config = dict(
    head_dim=128,
    attn_scale=0.0884,
    optimizer='muon_hyperball',
    decay_fraction=1.0,
    decay_shape='sqrt',
    final_lr_fraction=0.0,
    seq_len=1024,
    doc_mask=True,
    dataset='wikipedia_en',
)
Each number is 200 + 40 x the weight over its row's rms, rounded and kept within 0 to 999. Layers, rows and columns count from 0. The size before them is the row's rms in percent of the matrix's.

# down: layer 2 MLP down (transposed), 2048x512, rms 0.0377, rows 1929-1935, columns 0-63
# gate: layer 2 MLP gate, 2048x512, rms 0.0377, rows 1930-1936, columns 0-63
# up: layer 2 MLP up, 2048x512, rms 0.0377, rows 1930-1936, columns 0-63
down1929,093,170,226,191,218,171,279,154,233,189,246,71,252,253,197,160,190,144,213,171,224,220,153,246,172,210,249,230,193,180,227,213,216,239,161,224,220,191,212,171,236,224,217,247,200,123,201,131,218,251,180,243,198,177,184,209,131,162,207,213,229,188,152,167,288
gate1930,099,236,232,186,239,206,230,177,223,225,172,221,195,214,190,178,237,209,210,136,229,205,223,234,240,213,217,143,207,227,192,253,187,230,187,190,203,242,130,222,123,204,159,250,256,192,215,218,175,215,221,278,219,164,288,194,216,259,276,161,191,178,213,159,227
up1930,096,333,193,216,160,230,174,163,230,214,146,156,151,129,237,259,239,143,146,142,268,154,147,196,159,201,89,168,184,151,208,122,165,193,248,186,192,188,158,137,189,142,200,255,143,194,183,208,209,143,182,187,210,253,206,177,249,307,191,278,232,160,205,227,218
down1930,102,137,216,187,179,171,232,174,172,196,255,176,208,156,211,162,215,229,201,139,239,200,215,126,174,179,214,244,268,184,240,203,193,250,200,225,167,203,238,228,176,228,192,153,187,234,176,217,186,219,179,148,158,251,217,222,148,205,161,178,215,197,177,281,201
gate1931,104,186,209,196,225,189,234,215,174,170,205,203,176,172,221,164,154,240,171,207,238,181,221,171,170,198,169,124,130,206,149,202,209,208,177,222,204,231,202,207,200,168,239,208,186,188,191,187,167,181,184,192,129,145,193,189,205,211,237,221,161,210,257,224,177
up1931,104,151,224,195,216,197,160,201,197,164,194,219,194,186,161,254,202,238,265,224,217,200,228,187,200,232,266,191,145,157,247,151,222,256,170,225,189,201,219,159,201,237,187,234,228,229,196,190,200,145,184,185,214,138,244,214,232,154,209,252,271,129,197,191,207
down1931,102,244,225,150,171,221,168,109,204,133,246,216,162,170,239,185,241,175,194,136,169,148,227,211,109,238,134,217,191,185,202,222,164,222,215,220,241,233,154,175,259,182,172,207,165,229,230,275,186,224,191,208,225,258,215,183,222,219,167,249,222,156,211,240,187
gate1932,106,238,130,209,200,234,186,157,175,168,152,207,154,184,192,165,149,250,270,237,252,167,250,223,164,180,170,109,184,184,176,141,272,197,175,140,246,214,191,209,127,258,169,137,154,152,283,299,182,239,207,192,163,170,219,170,230,184,187,221,200,100,157,184,168
up1932,112,142,218,255,275,193,226,238,200,222,245,250,203,262,234,234,215,214,146,261,107,184,162,160,91,268,161,199,176,226,229,159,108,179,175,155,222,174,236,211,217,259,189,237,177,215,266,183,181,169,204,173,157,189,186,157,238,191,200,198,140,240,176,199,208
down1932,114,113,197,179,291,167,195,250,268,226,210,269,66,119,247,204,248,198,187,222,131,181,169,162,194,191,132,205,146,270,232,225,217,258,155,289,231,202,229,150,232,255,192,181,221,143,290,203,204,204,223,161,148,164,151,130,168,198,207,126,159,212,235,189,208
gate1933,098,233,230,192,259,210,203,204,205,194,167,248,207,235,191,265,208,203,212,169,167,254,122,254,193,198,210,163,150,183,154,157,167,219,261,194,196,158,166,217,228,249,211,234,199,193,219,291,157,201,172,134,202,168,192,205,152,167,226,214,171,195,191,246,200
up1933,101,162,232,186,118,197,196,176,248,169,254,236,232,155,238,124,254,177,176,157,208,72,198,97,159,256,163,163,158,183,239,208,234,156,95,132,150,228,235,182,119,181,175,191,237,183,207,123,145,236,198,303,212,242,185,174,199,281,194,156,159,201,211,170,168
down1933,102,146,215,232,185,184,200,183,270,156,227,259,197,268,213,177,288,201,156,202,234,183,174,197,225,252,194,189,170,174,139,165,251,210,167,151,132,215,203,162,223,190,240,207,148,156,173,146,174,200,160,258,261,195,248,197,177,229,242,194,205,186,170,191,248
gate1934,091,218,215,262,289,183,238,146,198,280,172,241,273,220,131,160,229,184,226,166,138,281,209,177,165,146,227,201,157,162,214,150,256,217,244,227,216,182,161,193,291,256,164,167,203,165,276,204,249,177,196,226,236,220,143,195,225,211,171,125,189,176,217,189,165
up1934,087,258,149,202,223,202,125,238,232,152,269,199,246,169,240,220,263,255,189,196,145,221,159,165,274,134,152,175,195,245,199,244,227,200,225,237,248,165,204,172,219,184,198,189,238,181,254,233,228,170,131,227,194,135,221,190,193,200,217,168,230,150,252,173,221
down1934,094,155,261,212,136,224,177,277,209,196,171,145,189,268,184,243,211,216,169,204,254,227,266,208,232,256,180,188,189,192,176,225,172,229,90,76,201,195,245,215,209,145,192,217,183,200,90,202,218,258,204,239,173,194,242,188,268,208,266,261,212,197,158,204,245
gate1935,092,204,148,216,229,205,219,181,218,145,223,292,183,167,238,228,216,240,200,167,148,171,154,255,198,215,244,156,246,226,228,214,214,142,228,233,191,230,221,165,188,244,147,242,205,232,159,236,173,242,222,222,151,172,246,221,205,198,174,142,244,155,212,203,160
up1935,100,212,188,183,270,224,174,223,222,184,178,186,159,196,242,180,193,171,201,199,168,168,196,202,170,153,184,222,209,92,230,213,191,130,150,189,144,201,194,112,206,163,195,246,151,227,148,208,218,185,204,74,189,182,240,236,217,162,213,226,220,174,221,227,197
down1935,098,209,181,186,240,199,231,213,224,174,224,202,200,152,228,216,269,187,221,123,161,166,270,253,237,161,209,179,212,222,211,147,246,128,265,234,121,234,244,152,283,208,137,260,163,212,205,226,165,262,173,126,170,191,242,214,167,246,216,239,205,160,244,168,196
gate1936,092,219,191,145,199,226,188,230,203,196,189,133,179,326,253,243,184,195,221,224,201,157,230,215,182,238,222,218,207,167,196,229,206,296,126,283,175,230,223,255,158,147,201,110,209,239,161,154,157,259,198,151,224,210,258,182,178,215,214,153,179,176,207,208,198
up1936,093,214,208,300,203,265,182,268,228,154,279,85,176,229,234,156,187,173,172,212,158,98,213,267,195,215,188,189,218,210,222,140,196,130,144,157,239,220,177,236,175,186,186,195,268,215,171,263,205,209,211,182,241,263,228,228,238,215,253,196,223,183,266,158,216